config.toml
n_layer = 11
n_kv_head = 6
d_mlp = 2304
activation = "tanh_gelu"
norm_place = "pre"
extras = ["capped logits"]
init_std_up = 0.0229
lr = 0.000796
beta1 = 0.9
doc_mask = true
dataset = "wikipedia_en"
Each number is 128 + 32 x the weight over the matrix's rms, rounded and kept within 0 to 255. Layers, rows and columns count from 0. Numbers have three digits each.

# layer 3 MLP up, 2304x576, rms 0.0354, rows 1054-1090, columns 0-191
167142131107142106152117140146111144156100127144112128113139148174116185126127142098088124157162105184133145205119082100143119190119110141158117177142102199078119126095053142149174191170129019166171085218143116097146144098076059094098129082058158134153154118144139179094129099096140131126121074110121139150137140165107154172179131124114105158099180113150118114107156122135050111131122173116158139096160134161144133128168135111048119174115116104070147098162112091120161133129162106163147088066140151098181082159127115145180077142099092126209121108130111181083073141119104159133
148115127186116126164128142136064135153121132139161095122119200130132132145065145113123139128089140204090153103141135127098122117073117143186134112156111219064092090089128085115085166133110099141183066105131112108113153113120114103106148142178152140124125103111126155114114091120162173146129101143138099139125145127162132107161086136183120094117180198178138139118152100141137119153156169070159081120118183158163138074122129138075135099163144112099089105137119156179172145125144125187138111131092116159181140189156154119106097123160125163127120089172144102200103108172170112174
086144099165189107193108142168059127165111153161120123160167171142136103096113078164153105133124103099109145100176171126153133130164139138193130075117151116129151074157113104117130156121111053102148106153111128070120155110120078076068073080154097159133102072171102172138058143128159144143091148177123193141067167125068162112058141156151086123178141167147173121135135042181203127113194138090142128115093094118173127094107146083057134146145111114113132055174133096178151169112131146174110142105111125101155176164112141150121181066153175144133172083127130120097134120142116167119
150115114178088102171134123151140096216133131200139135114078155109132162171124094111115124106127145150113166087119120138175169105062089146107161098045106146084102125063097119180086142087073121100134128111124103080138086090121126192099108131141148117145166152133125089123145118146119123152120153103195130121133126124170122118074178107112121110087233142140062063153125168103112058100139165135167132086127181175123169051060118149102132163099165133131213116150112080162218201169122109157099165159097159149147139107146139127090149129116187151137076102179084094147096162110094125094
094054144163113118116116128055142128115166126123110110117043152096141113110086167126135114093127125113083166143136105140078112144112089147162145134138137113113185129141117103121125151143079133135131076127112148124119070131083157134151155142130084141128110090094137148155144145149119096138091103117151106140139135138102143126148165100124150116131130084115099097049112128105163085174117125102129113153092142158163123125138138062169106140128114146143076082151173147151099134070195089111088078152132116129093171137158112144179137116099066135110137137157126109104135199128133114103
121182135150058125104177124142126064153140158125163141139144133150140199155058099135088153110150206203132150119113073153122213072046148157143105085118132189148170133124065129091124127123113154132171154145114127126100134125149107153183093118164154107124120053163114125106145112120143158117142100131106089174133191067184153136086117163110142133168179125093094120084112141105164074162127115122120111100145083103153152142152083143107100100116161102073094101145154112120134148150128076179178043109078135147133115112154126128093125108160136153195102100182182134153149118149072126099
151054126144085153190121106173087109138069108132102159117080199159114191120064164152139121160102114116085126148118111119166106154150080127148134090116146101160104154064131116052159161136072117119226167115132104114100135100137196086045143183125175081144104108159062132100162107096163156150114144079153133124106180165101147099067134085141136108135174149105083195118137046169110114126147153086192099095079118108136125110142086158119079094141145161159118157118103194184164137141130147100109103156142136129100208169198148149145126087135152152168086052167099101172146192137147100174
146184059158191132156151118106109094114136154109119067100131146123130136141106155092093122082133169114150128170130149104155155068140112106113190141093131130113182166164171139151122163137082097106165094110123127105158058105081102129125096151174120093101169090171208143158141118117143137097117101138103105129154096149128180118121137144097120141126126095168084100099097115150138070104092099097150106095163181142091135124108060102120173120157108092080119121179144139142167163147142107167122123116112151171093207162178164116129098106189120133101105098150092071133106178140104125128
123110174129120067144141154091083124147158156073135132129110109144162136115113097122099152119119183109094152143186156149139123174116118136183114096120130133117150167158073056140117144171106097117158099116139165136113133099082152091072144184104173167133105091078139133143131103071170166154116100181142105082134188188117090112089096165147105154154135175167111140022147062182150115170119132042152109109115137144171142128112079110120142130112127054117045102095135136103149159107106118109149072115164192148139121147109149153158115145103048185170164115086070110123075133124118152094
089156065073143113134134146104110126177129140079201088122142092144131115083080131097142116144146192174097166128219135095146111195044128153135123120091117157138120114072081151136084191095123110129147152174114144103141112144119118087026166122134162127154108154100188156138086073115118130185105099089122135090144116114116109088105146106161111164168175127138135098082171095165108120208144140095112116144126152123129126109142156077116186143183100125127132132110118153163127122131086065099115098135092170170110185126178170113089112100129162162128123123163124148122091139127138134117
129149142100175135103138146158112107127147186060088106180145106147173129214124085091107162158122123168098162124219080118116152129152109089080147117145137131121158119089136070076111134125101143097157095125118126062132085133078172153126104207157103112147211143162128125106128160053070108151152129129116028120109146121114152166143159100154141087169173140137096079131136107126192123133086118114096125094143089133174079121148102163139175151184137114119142149118083138109129162145125140140157139122102132125124150203073159131147120129107075161098112076146080103176140201130115100135
155128189141097093184167132117119111088163171193155130108113128150113156125115112141177117135166136134106087149140073105111150170132142170062119075189199111126139106116137139149112144179104106156139142131176104142192104048123166093076169163172149152149090128143125166129160103136168145155131088064127140052160173127146145117118207139137150084107112098151108086127112152128153074096134118115129103086140152098183123119113140126078139130122131078161141101128101122133193116146123111123109120140170112110130174117124141119176150103148082157092070097146137088139137203094150072133
103103109167183071105136137114126203175094114121041112121090172145163131151089145107116089128096160116097136143169144091144109152070090229148154158174098231135098096080157102112051117120085108134143118180132111145123076161132162169103128105119211154148092108132134096136147170110144112138124106137159157143127071091076196115100143209130105118157187153186133162109103079096183159133124152115141068134120170148121219125123088072135136134139162142083122093145071124157113148049140059162148073112128121151098146111153136126177123154141126165085112127125103126133029117187089126146
125104201148138072121167153155116174159152124122110121137124126151109142173109120124149138114095130130084121129174126117131128148143139160139126175151146104113121112097165113166108147083151142084141101118092084137195171092108123122119082134125106077146091130110151192120167124093150109121075091175179169147109116086125173129180111099112083105131142121151070113115104065137157136119213127145181130137128191087127159103103155076135168135133150107075171100090121142153097130062088106084145105085095102141139114138118095147203165131171086105093159133154096105195128138136105181123
090121145122171097099144131113152120137133163117121155136089147114101140143128098088119124108134123152129067118144152177086096145157105189097113134124156169135145109109084143123082097134129192126136170120123158095118116152142085149120128140089055109143107153178126129135101188154129208156116093168071146127067119058122153165092133158083110066169114184124152134198106113221079128115168119122125128112160120155088143110123073116128145126138149151072139094087152158104153111100120122183187065177046127132087167180147091133118140101158093092111100129105151132169141145143122158126
098137106182172107140196124090142102175135113077059185151135140115097119117164117111083116134100128108111107157139150151164138137094061163149132100187035120149118219163172126133127077094130153093110057148086191161099185065140180069113157150112164141158073108059127159118141168153135166171144180195163139182050142077113189091199104169176098126145129217133176120121137155124156167103141156116110077176138170183103125087105104096133145160160146123070086096092196214132107112156128130111135092148113103169184174143124100116137099150131090151113075091155108098171120173139094187143
114129091154155130145147125149149117098104160191182081170106127150128097117135056151114128106073112191132117110076111188112130141129117082124155173166139179123097132122074157150102130119150111100135104097168198144133122110165133181115127118185154143130206072169117139155128148123154169094108096116172121076148150132183143147129064171153081137136120141159109169066105129102111102082094137115093072123113123093118144129109161081132125149091119088114118121155103135156183112150148123126147119128113110136091161147106089104202093162132098105196182125156087117161132102125106119105
164135149138202013140130100173136149118184124111170107181134155143112102087143146158118089074118217173148180114182159043095115128085122085124119059116231148060085133123067062149152074151150135159186136175103189092145147159162129142142153076178159125122104095144113124172079125127144154141178072198139091136131127145149128153122109108136087140099181148183056104164130135131171098173192125123135111132090136164122065150092175158086153124107182080094194106156108175154172164141163135136183120117143129154125118099113109164145120139129115130109166072165152076080133114119051191245
113129170137190055134161148160075134139165134149161152162130153119146097153152126108146142120100149139130115079122099097135159163101106182078130117090060109120149134105116097176126221136134155178128148113165211134086188137128155161130117133142119105096122135113166122133142156146131088201092033174154113111103101146161113101166085146111117096173102145135100107100148152153110133203184162100158044075137093220131098040118133105109140103128112119061152152083139148171107107123086152174180104162161130150147128068134103104113144079170127143105135155098204080159132153121164138175
185134057117159205147196125111140150127143165114182170078190197144103128144084155145171192071058126169147121083164127122119107135153094139094146135127099141105179070106169134101116140161129164161148134158154116103172111119099072149130113074078149158118155097134155086109098224151084167127075099134083072116073123095142136115128064120116175119136120103105073115075113114121079126155170102131162111105139098143107149119121090136109112154153112149158143117177149125244103142094112145120119072153066105161142178109110174137147122073177142144105104121165178096148116122130104184142
100134165159158106182148156133100135181111129132130101179102122139169119134086130121125122104158143185084117102135132132126094153126106124156138069146130176081086110066125123186113209129087116116222100132172118106119087148054173129104130138164153120137101121123106088167123111119123099163092074143169120111083190114103166106158118165148102111111187144175096103134146085149168109138124152076101103095109125130125154078132162118074157107173156074084125131119107130168135159142161110150172151109116148125124181134141130138162161113143134167177101093163111099162095176153156168149
145121124188156148141148132105062135150105143147117109122138166143106114059117123099141122127143145141154129106105123123150089134109119152164159159139133156086120072123144102101125162103115165097182108096157108127125115128077086133107104131167128150121088067113169135134088099120119140116135112141121141153109143136089144097135118104159112103132178137169112114104136113146139093171151109099132093089119143144174159074129106140088152150159161109047116098144104150174194133141131072093144091085126105160164150167141155131157121111145138167137157082192128074121109175155152137209
124169165104139158166153146099161132114150140089164080097131163144114099109143076116090153099128133118159155143174114101127131167122107115154101122123151126125214140107159160047057126122156122096128128143133155151130147208079107072062077097143111146136099084200137109133119104083110082168089086165149116116148117103101132170118132144098151141146144118143189111048095121091131154155141151113104072171138135053108138107101072089124132133158103112110059123176147071152095109153115123140154148111147128146139149164101161118170137170180129127142141155123128165133129140120141120118
124120065161173175182144152093122168161203129095108153140116141165125107076132131100087105097116152175168170174108151099067118113128121165124120139072120151144095117120099165147106145121092132179114129119111144149161095122114098140179129154111135112131140104110141137138099143090173147129114125144107140133124098077170150147106097113086060143146152133121149085089131133134116030061153126138148145108116188121119124155090186093091120119103101096123111150153120124119087080136131124107150124132087156178082117133195144128134167153121093125150158119172115105134110117123066151120
157122121166168116162114146133100163152135116165132090129103134138125128086080123109126108114109121160123163135130148158146053116119126134153123146135175142098133125085140086135145141141114125100207073108126131150145144106138085141137139115132145125143125101113140169129084139107129147118103071134131109125118171123136137092111051149160126099112144167167103119108130100122174085151181127041121089095124168126183142072135152146092127122150156121086113131138112161187181145106125072124128128118149141137142155175175134152155125087123088169163120076194105104119103155177121169201
117175158125152124115159105137108186113081119112044140145145125124088090112095136124142057168090135104137150144098122150140102169075114209142113111132105148169083058070106119158087137176121174067186052196175104149152102121116106122151145143101149113140129091157127144100116118072156113107119124149159163117167101161103134163115157167156119158133133164152126196085093113128126122102127150133134118153145157154156158128177083098164136147160162149136089123118039103140143176138067137116154069113158103190155099131127083155130128151157142123117155123168090124141113158148129093139
116153137143129108160177144123123143153116153133135145133134110143103150132102118133137126106093123151141094093171123142107143150090096152154161161137114153115124129152116133143108138127098143114155132107115119096160159135111137126107100092136153135131121138140136097116112131087173109125099137149134129154086170091119129106096130134108124120119148137126103129086146151119155143112099132148136105124105126118124138089136142111146142150158136107121102099137147128149118153142173082145152115090093111128129149105162137093112097129142087139144118081162093098140116135111132166130
147102132100095084153089130123148095149133120140130120093128094143127138094101152088092160108193095161145167149110181147148110096141133114102067114134170152136083130146114088144150121092106099105167080120088149132120154095121119138112138135134094161160137121110133134151075147089197114166071104150088143120106134107130135113094165105146181143151149154185144112111059138094083102102151103130138112138114102114127148117104160123137127140131122133105148110079150163157145139078116104187168065083160080143138159192087094119058141144123123119069132124162170126114149125112141099126
048091125117125121128141133091134129115182100142107124139157135117146130101135103112154142115130111131172142123154134135143120137079149139148154128139144074125110095153168104131139202157136148181114170138124152098122153120148147118122100109144159118112076132138128092124094200163126206115137085144102108139089160081171175120084154065110143096149177197168131167150159134178143125157127107111127089140137127202179086115135119162151135057115107137124210139105099166104114105087120111130100102115142129123109137185141143115103151088163135128113056086153131130137087177110157158152
130200143105127106090158132097123125146169173112164161095190137121158133125113176137108075142105183138131126116209156102201114184141124162137155175156190141120146072098129137076102123109081074074170137151165095165162136185072137096150136115169122141147117100115134157128126113103113158119136169121153096116172119133173106152130127117145111117143110117110148141127100053199087181155176138111163064111172149117133136140100143075141111091177091060167167123083125137139125119106125113087160110146166138132099103152125138122114120075154133134157111096128108160127099109107086100110
128170166183120143111134152124107146138155155139079130130072137171116097111072148080163050142080164143150100133140148109083114112086112190124126082166114172167149085099138151078058102162117159102182067108165132099151090161121140097131097160154136129136095140133155143116118093137144153105147144184181112087158123180056196108143131167145101121128166181156101122191134110118170119098096118074120105131131147096137134046090101170138163137147119119101144142089090124175139181120093107116132097142132131127127195159139145157214107137133151126135108113187098112162122136151171116148
072066109182115169181173100126090114188103114133161082136146180129149106147118127080060141111093156129115173150152194149147132121112094118160174134151142195158075105126114132133110088132118093110181126140103132109139125136156092101141128129119189216143126118139116115154058139112133168100144141166115151154075150146155153104133119130163094107128138186130119177154095092144157104053129109097154114132100152087112140079095128157094112116126124124104104141120080212147183189144171133158148066095134179178127148179110126103088130130125164129164109088153120141113145063136120165140
116128067122087099150107170089053101203154117147174150158131139131113140155138151110118070119157138156151120194171139135194154167125138119097115044176196111124100112115131122086149108125109128145224188106162121109161113093076165101065191158170102139140185137104149145130088129056134141107131066129172195159123138128151172041060129181157103093096170199127146123141063061171140045150184105069143144102123157156108077141083163091124162090159161083117134086105133195120226141150160153189147083099131092123131135156154084153078128029117079176092136121165079088208083095116125149126
071181126076130201158171109076043136150137097078139137124177152144141159149122131112127174104108192142135163165160131159141114150143124079160185130109057112145108104083126106104151134137137080140140123186153136100151161109193112108146125104145111074126091112082112167126146113078163152191132159142089140100095156087158099115113070137134161163141139121085129141115187115146167106121100135109177090094130143155119105148136120121130135100117101147129155111108120092105098159125140173082136128148132154157137123099147146136154124081176166143094108098087095170112113141131112138140
112120135147164103147166131155134128147137141123120141117134169157127108087111138120137097093127150164163125125126115129179115169124125131141172126139148137135107133097145154114085145123105130161144114148152125107120161159113140160121123121151130155134135143121163127174104124112131093154108122154140164090109108102130169151107154125136097096136141131170148144117116090083123155125141161113128108124102144170115117149101133099126127118121123092131120080098131149151169127138099106147147115097096084138186108160134101122103136125143108163134116129148113151120144125142119106123
122080071096179078144157111114179123186157190140194076118087150133151170124111042184133134050063206167052132080156157154127146213115099174177152050149102174154169068098124081127039128107122052137145146118131123154164202149119084168129115104151155193145127104145099143158099091094180197136045116196182132153128101164138119110101085083149092070223149068126095048091095127157094165126125093098160121181117169191126097114111155080195142135189111045062107069101156190153183125107140103187112050063176091148102179135112156161094159076181107087065132238115108133166104132163051135098
137112134133113116117129181178116130163138154133110096211107173125081134114120115116125105145152078179108088140211110115126111122060111112118144148146153185119151104082140142184094169101098112139159070144067166080105190065140142117137162115125126143131154134108125123115148159160115091222085079128230126136122143079122139113154170183129105107175144117207092111096135060121087178147114175087145115086124190127121133114138134105095120157128143112109132087116179128103167165109136050177173109082110080112131193192139118117145094127125118163098132133118074102105093098150102146083
# layer 3 MLP down (transposed), 2304x576, rms 0.0237, rows 1054-1089, columns 0-191
133097133069139114116148139115066153095107106094146107114128155103119127161136118130142163144146094095153162140118155137135114085098102143127112121206077140121080075124120159126070157110150152186068093143117137117078129089123155158160139102153089123149100030111136068115114126134141120108110155133149097189114114167087183137110107101096106119133164121142138112075198152137146101138171121164184102121139163091173115104215084104095158127126086096122178141187094167130095140147136161095102145184142118136081067184101159097111121158182101116124176099098134146093147144175143145161
163099099165147133152194138156069135175126086141150113136147174171140125149026122108097150141129148129093126095139131137130126127116070150153161108197153155069115116088126066159095154141101098129192096140162110120107159105121133082129144152136129132103124143120114154121079104099144139117109079115144053114093170104154163081136149127152118109184173155163124170121111107141164129181155132120125063085110133140197119161092150160110120085100124106112091097132095137162161114116140127117151072097108109204149170159151137110091104102174116186141135000126112126159125153145101168192
184156182057177129049133093131119125128145011144133134103138093152140164152104068135121087164108147141145137113168096152199157140166163123119165090114145112096121121118203165153122092176062133128140117100140133163128117104169138076110113157082194117170160079132113131086132100134130133050207112112112068101165142149120114151201109113101173197049116108061147080179127131112092156062091179156129147096129185140124204200099134185164033198080128084166121126120061130058145063072169206141149068187123125138129107148122122134073160098113139107131085149148109136157138111157107159130
149102099132141096107133123157211118092127097128145107145119084124132159136131143158115183131147142179132085144155104208102124125135141117092172086087130111153130132188155123179101142141151153111151109145123114118095117106140162117189154146158130168120155129129135166086140145102157105111103121155181123084098129142131133177110104150146117098100122119127100125105150100150117140159093151096094133164146122131126133139160148150135153161126143176131095129126105134127107105160146127095086130106126178135101116123158080112154075101121118114118072060094123114169102098132086111166
130096087094144174147144196148112108149110095127171117098173166101106165133123097131139176146120098111144174113099182132173127108087132145187163128107147148176105142135096134111166080143189062076144204118121121080131168119157122137101112147096165155157145101097091109116110162111146178081125149120086155121142158082195119130126158131089120083127145142168180135125149153130101134126143129214085140137142094118138122109128178150115094118106111130113124102132107154111187097178110106124125179107146171133143099143136135169113113090144128151173117084098151112136151091138187121136
108163110091104081156085104184123124114102040065153051150162138177166087154158109082113167105069130099155139134119073193108090138115122154120151174175105144132067108068123126157126143194159145122080102100114108151082166080136170142160088183138102108094122168153077094096134136133127074178151110121165149158077102107169085181137144109173152142153130156156160133139124163098111143125052109137088107171124117098114198134093141174139097121138201147084122178172106139128111135156119114110151073099094142107123069183127075126124071124136188102145157118130107124101135128132131134115
165108163168101068116074119099095099126182162146108138115098117136142110212179139141113178128163144135098087119117112113091142125118082115152095101116084136137114137128125083115079136177166122094134073149097127099139140126073156151155096191136109119203161104188091142138118131149160103096073133182120109126118107122137113155122129114083085130152137156110162118148134147126116156101091122166134198137104161192076085134102107129143227109110127146142164113129185115149136122146144136162174111134174122077101141190158146121092142131095169161108167051132159147178171103131185173132
061128075131168110154115137155179144117134071116100173118130128165130150088097131112115137137091124091167198112183132122076130127161107135177075046149123104199157124193098124128173159134164117123087118174120144133102109134174183108213182103084099128085130108125076172130103135090141088180164163131150129110160158098133124116123129135153141122143110117157154128147150095133133174125057154137182163186091083157105084099152159122185105101102128155203143167098166092111135126104100094157143084114136085174101079118119121086177133124062143141141071149111103166133149182184107121118
112111112097109149127138133120078066160126100223134119183179142140116133133115170178123144110143083107127151122139119108096132074081150129088102193057113146151122139179151057149148079136114139150077134128107128077178054175161154185130116076120161156132113109069152089103069151130087144127095117168130146104156120071132110124077155170156102079153106153111086135115135107093111119154106090136146137145107113142179089086147143173064109142122111150092136117123149113169147105110116042175109184137097145085137104227112186149093148077140098110090122255150142122099092203141046085137
203121025165117101173105134055088068153100079083114129076077106085144126118135091126199106105116174121095152035129170087160128181191115159164159097132137054088141112121126074137161117155112112135181101091114118116159132163139129155146104139160149114115141064149097123094109169120130145102134110132139158173133084115109102169101152103129133115125072108192098121090110140140109133093130129166140141143103158141129121155124133107160094117063098108118069094125106135098114194047190148135090162155158134135138191180135152169184148099143122087098134255126135160160096152117098166141
128179124113083144096148141155155124166144130132097130066140134119162137130138134074074148129143154127141171159137119174170136136123142164174064110090149130099087110110131148222194109108147184146125132125116149181134147102110166141132139162081150144108123110092077135113115124170192151128132149176121182171145126096148130076151131097143079125142104141114120162126099133153137133113105163181122173149122147081123118136108079162095094078130113149128142208149164103133116115111126118104083128162152131128146082176098158132110146154100136141088123073109141073105098085104156111099
116115128120116094131127105166127134089116178127136138145152155120149082139145127148117168159141060182091114165166168125041115119154104146130143108109107114122083109109152158110120143072101106129091141116124129093045109091130090143165180132163138143125125122138102080151149121208104144165155077128173149138113126112107094137144107144187163091158113143128125146192118124143173085140099164161097153114147110133101134088174151114109099131084117131061125139162116120130104106098144078148136148151124155117064148122187113145137131100132165144087087095103135152101149143144174181065
145151159090147123157124105087104089174105093145100066144165131120157162158127098104118094085104137104155101119140093119085158088088157160089116126125166133154158106076144123091140133142153109114143085104108149090132149138106154122130093111106152172181125070157152143103118167094130083133131087112109155155128170142122170108114123110167117083164198141065151139146090141159129129122140175132130122120109152127120093133120112127122146131136078141159120168111116147133155071144119154114134131105145128106143107151184155153111112154123126140178130094088119166139054135158119153157
100155091143163113118120142154151164133114139144140108160168129100132099159127080115100155130110172120079125106102067147102124120148158146140073057103085108157137132072168046106067126116168155083121108129112132104074095115112145114147145130154175149112132088159167120128144145121092138132162108119152160129160101142146144111179133133143127148120103132137113124140101113143123081150095109180112145136147150083175170105120091146163124088187160151076132128102149115129132128102169146158131174120125111167147126183117115108098065111145146070116112175090131163128107141139111132105
087138104136114136156085149169117134118102091090147191078211113082129149050131134190111113128135134155120096152080171146144158080087169096126149112088143085128175127134080081164111172146192101103119015148138095149124161103163167122122114167108189107135173098067125120086169114039147112144083131084139109101219157170112129114179131076112155178128205119176150163049134083074171090149068144110165091138104192047152091115111137146142166116099145087134138190194131121187146157176087141134022170138145120125118098124093184088134148113126111164106136034135076134146114139079105148167
148086082144114163171077151093110189121079186143121174147160133102139145126075135133073162159115142146148124122133103154140184184170133165124127129123141116159136119151155166126151114122137154103116106133120065128192121182163124148142137111148077087124103056110154150133168133065174119180177137115155100176098124140167130093126136124100143157080167078126174177119110158097145134107084136142143073090101125125169142151145165107168171086166153163137152156133080168175151113135178129108110147148142122151117144161129053104139171141072102161162197119140124109120126144106094124128
133094144135167118150141107152106114117140165092094183124126094098158117119146151139123129159158095120144119161124141214135116148142112120104132116138135156127153164104207113145129125096105128182182139122090100142137089131152184115076132174159160083114135201121116052113167091157122099136143071123134120137098134105114128139125197121156092125095134072118117129139141102109175122088093147091094178129120173090082117068145128160157101137144170151076094106154131103048194184138089122124106118126131110146163130128129137115125143169112122108156116107150158167132137167130099155145
090087155096141080177141115117159140096166086099108090169174132131127129083148135139229044093159135183107156154078108131094143109109107121126037124106148146139103071082114091138122086080150099125084130192155173096123195087119151161158148095139078160141143160170122102142093085120237077166148157187143192069145114123065137122035137147155103095134157130131126076172104141142168126192106080159135036163077036155104192173190046157105075087176161143129127160153159127135101154170097108144082178172151105136103136192159150064142113140145126146089153012211111166139082129088111075144
157044111121184103107131152151144082127071065145078103172210157139187134076069177094179118146172112135082163127206198134123124059150154140054107160160104191178119100106114154091122194146186164109177090114093110127092147119162133138148172121115147094108106151052129159139088039118105045139146106177138183191103135180147066136123140111120125115153178108137168191161119109131133168200107139100160191084118150142072174086150167122083099032157083090072147100139157141140126120153106123108117045142073127161128146103116125169138093101124168091063098198200149065094183161084185069178
090126100174145081173059177085152140114128121090117104160135105092110135133158126154139127132137132093096097119129149052168203118100140157095129111153151124122090181119156106090106178051143100116141099116089121160132177083184187136137080141131166184120149085080096159105080083097186073116130151167106162131170155169097103131104126153141110104143155184116126094176094148124107150154103132167128182138080116143180108148127089110182165044062162135082102089153152128064158217135149083134128141103151113102133142111144157178101095147108155184089087143158143098165111086122177104152
151082115141125163128156139142114139160111137152117105135141125145143121151107125087121160125125146141129129114137171189117109088109090110139139115135123145102137097117159108151121164120109102117180130120128090102094121129082141106100087134119127119141121126145101116132142114089135139163119135146123100146105148117150146141120111172138134117141118148137150155156169082157119139128131153108133121124091133129140154110116140160110124124120147099069080110132087138161143117102141129158144133105098108137165183153130133128143118124123114170130131015148089131148098121185109091183
172134124170112091150097174138109131165136126165101113129138188086145105102103120123138083162160111134106128129156146135098139113100110125141154146168167163108152111119139065089106134101119110075194117092136150124093128118095152124115122129145118148044096103113153129093082121089146129163124093119135121153152158097113150086110137123134095146159216120140154128140130123147130082140115104061146087101204157115179156119085134140122163098125075086090061094113129173187175110092142062166174075074099088151140152169133138127124121076133132107176134007158159131137124182180128175154
111122163124101129147130150148168090165130105093123088117117128099104139108114081129166114114097123081130121157098139169114101114134133133092124155149160114152151087130097141105098182136119142141107109079162117105095089078153140081177149114114086126087179158130130109125165147089137140122107110134107137133148182179106139155136087110094072124070139154154095130120134142179131196131108143112109185096185151188126098119105174145135137170127176098159116111128172140156138153141137147103100113106111142129125137112121132158090112152140121134144118088214139131084104091133124114176
119090137117029099156146140095132120093149139184074130148152108141093151141136107179176166150154133107158097136188117139117138123132159179078104134161151150104135130150144098103144122100160067121117139147127087130170156112072104139094113088096132129143081180116117138097079131139141126146157090040144133151107144118158106148100120170195101127169130104228138152147126200118129224135097134161125108085118095117115122129146120149145126109082105173152147083105126139093207122102100107090160153160138121112133130097073139167115145096086152172218049036104152089159166187158179129150
123114125142148136130134183138105089165097133160151106132143162115123111105077114101142113157108121166120127128142139169120109132125092130131156137134154133105129111088158101132105152104113123081177064117129127150094129141123123096137164113124118133057111105136155114151097145104127127092156098115115111150156156098125152102114085149153107095137159183144142145093125130149145097121119104088163100116174149104160123090134099116105114123131085112111116145117107160204138157107120082152149099085097091148137140163160165127154102138129102106155146000138137154165113167171119184159
122161149124149145172101134131060130144125121168098107131145108104108140117151169111082144087117114131109128147120194152097091054141168125109148145095117135111124098194119172085112140147122126104112116085135112162155092079137123127091127157140153119144109109140138154105124123091123100141132133135153135125105115153155159096090111143110165139149141098147116129151128093131081092190146127145098101108159113127094142181104154112154078167114109156149124163106096119104127162115159161188179117120129119132142091115175109118146127133120143130126134070098143124113112146091121106185
125077070155109152101099141102115103216134162171122084099121146075141105123161113166163145180122130123141134152097176126121148088100109106093117114109165144139159149101156100131130137129133137143144153130139118124095123116111161135140130183090125130108161107153130125122109148145081108137107152104137149161131109138105143129152112120162128132134157128118133114172108104104134129155144101091113102134145125151110150137078165107142106163093190132103122071135135111093130130116089148117153093167136126126139114146126118173127088107165157142101123096124147107112154113187076103131
144114153114153100140139133106085150163162116169092088174142129117084140126155103104107130106121146110084101112141125094167128177150128142146132123145107123122135143050054124136088134130097120159079119089125147163120116118107174148130090097153160113138152146138139133090139130169143090122154122110138101118115155159110155106141122141108104100129151109143130087164098115161131181129100103117126176105094109121103084174134128134158160142084143139123098128069130130138102132142104108084119112097176198170121158097157142156142089108119185181079155160128129089146161093115108127141
147079137116126112133104102100101105146136159159155150129155139132102103082156142148160105137090114144110151093107159046152146127136086117143085161153095078138144123120083130150141105140146112130151116123111131152175096139122129150095144087149120118148142163148119165103152092126129094126125139119133163095080134121088135093109101239160128099142089123173143139120111151122084147129179168148140121143147176093134110137138120067168100159115108160138140138036118127147132146160110139140123080153165095152137130132088146120112132150176150095175170086108118080144181105128078088152
099112161138103131135114136089185204239143109164139139157108090161137119097150110094103157135122087099095157117112107149161171122179152157093078089197143175139064061086142126152166093116159138098160150132089114212126173088127081113157073081068154110134115142088148117091082132140083165118079136137168140132136156145199152052147138164134088144109098088135095066100145172140102091127145108067101102134085070147116107083153088172162068163139129089062095117180141152114107103041163151111132154156079162124125086109093141143088126135072153108166126235142092150136150146135123141105
100156155155113164075151154174147177139114100132198101145056132123161096138141191099066061125109163129111115141139118095147148115064134103069202152144145123167106118101137132120148078162117097125140124084125165139082117128124090139107140179098170114143083188181140100108137107160108145157144109176104120125120124168165126131137159134115147111142105116121115148130147113100088107182108122132081141132116099092112132110101096179158118148117144133134082113079073162101107128093113150103100097151123165095172125110076160145133128103146141111183128143161108079132161125104120115126
119116121133138147136093170075122148113135124104106107146132154118118107143145098125153146155115120122112113142089132177139118121121132166080133132099142132120089095110126120113111100124124156147112103135108099149100136136154117129152137136143120152152109158129156153108134099114104086111162091122127140133140157133125171152147104128162120127113133098115143135121157110152126128157133129089120089069144120138118129135133114136120144142119149105146121112165131122167096109102141131127153137158146139085121131134135137151133113118110088189118135123075134107126119174147123131129
121128154137145154094152108116083143115104128139114092135125179144109119081123100116071145127088146072105092113122153115160110152168131066146106120093158100178142184088092120103118143165139184115152158153143157111110133112135114129117071117131120132127114087145149132115137110134120160116145145106154142149165121097074123133155156114096118107160164121165115125151166130118171135158128135076113120107095125097113129137131136114139158127104083140099180133106104141133156120151108168111073111134141170142115132116164129149144135152081163126126095230124131099134174186101143157173
174070134147217110093113113121141132126076122178141118135135106109150105092149098101208106139115127112146169131091128120123166097140136145132116112134144099153136139112143151128130082133122165091172150103109125110127093134081161116090131164118149133121184148129103060153117115151141139069085158159099139190153093146144145106097119089118102132181150155155145169141127110085125107179181089157161174114085103145170125080097096117109065150110097165116127146168145156121191144130091143138104173101128115082143119127122148108116121179158130122119147077155126066132157101095147121114
122128128170097129124123138096142118127108152104105131087147085127116124137123143098131130106124111114124147122130165131087154134122096141117140128094143137138149126116137105126179117098122133109134125166144141150140094119151120137127128152100087128071132137108157087128136087110116159135135071117123172136146110126155105136112088137109180138154101143141151111118162155140119117162100138127091162122195124110169122105151106133135149128138179139116104114128159115093091119156116119111132088171134108121120137104161102138112148088081120089183136047135138106133137132117149143150
111110106114149107157154108150151127165109175147151107120111125128146179104119083186128119039088180150100101106155154147135143179140094145144137052136125152152129088095116105101087147101127109143132135149133103126161182138129092148140119119148134158103148080138122137134112140124132173146080124130163133145140096162116110112103118092156113102211145089128117121116099132154128155128148110141141094156130148131128082130110114132134128134159174084070105103125177176137166135107137156160119099094169119115142161122113149128120154108203120050077125255086130102175106147125093125110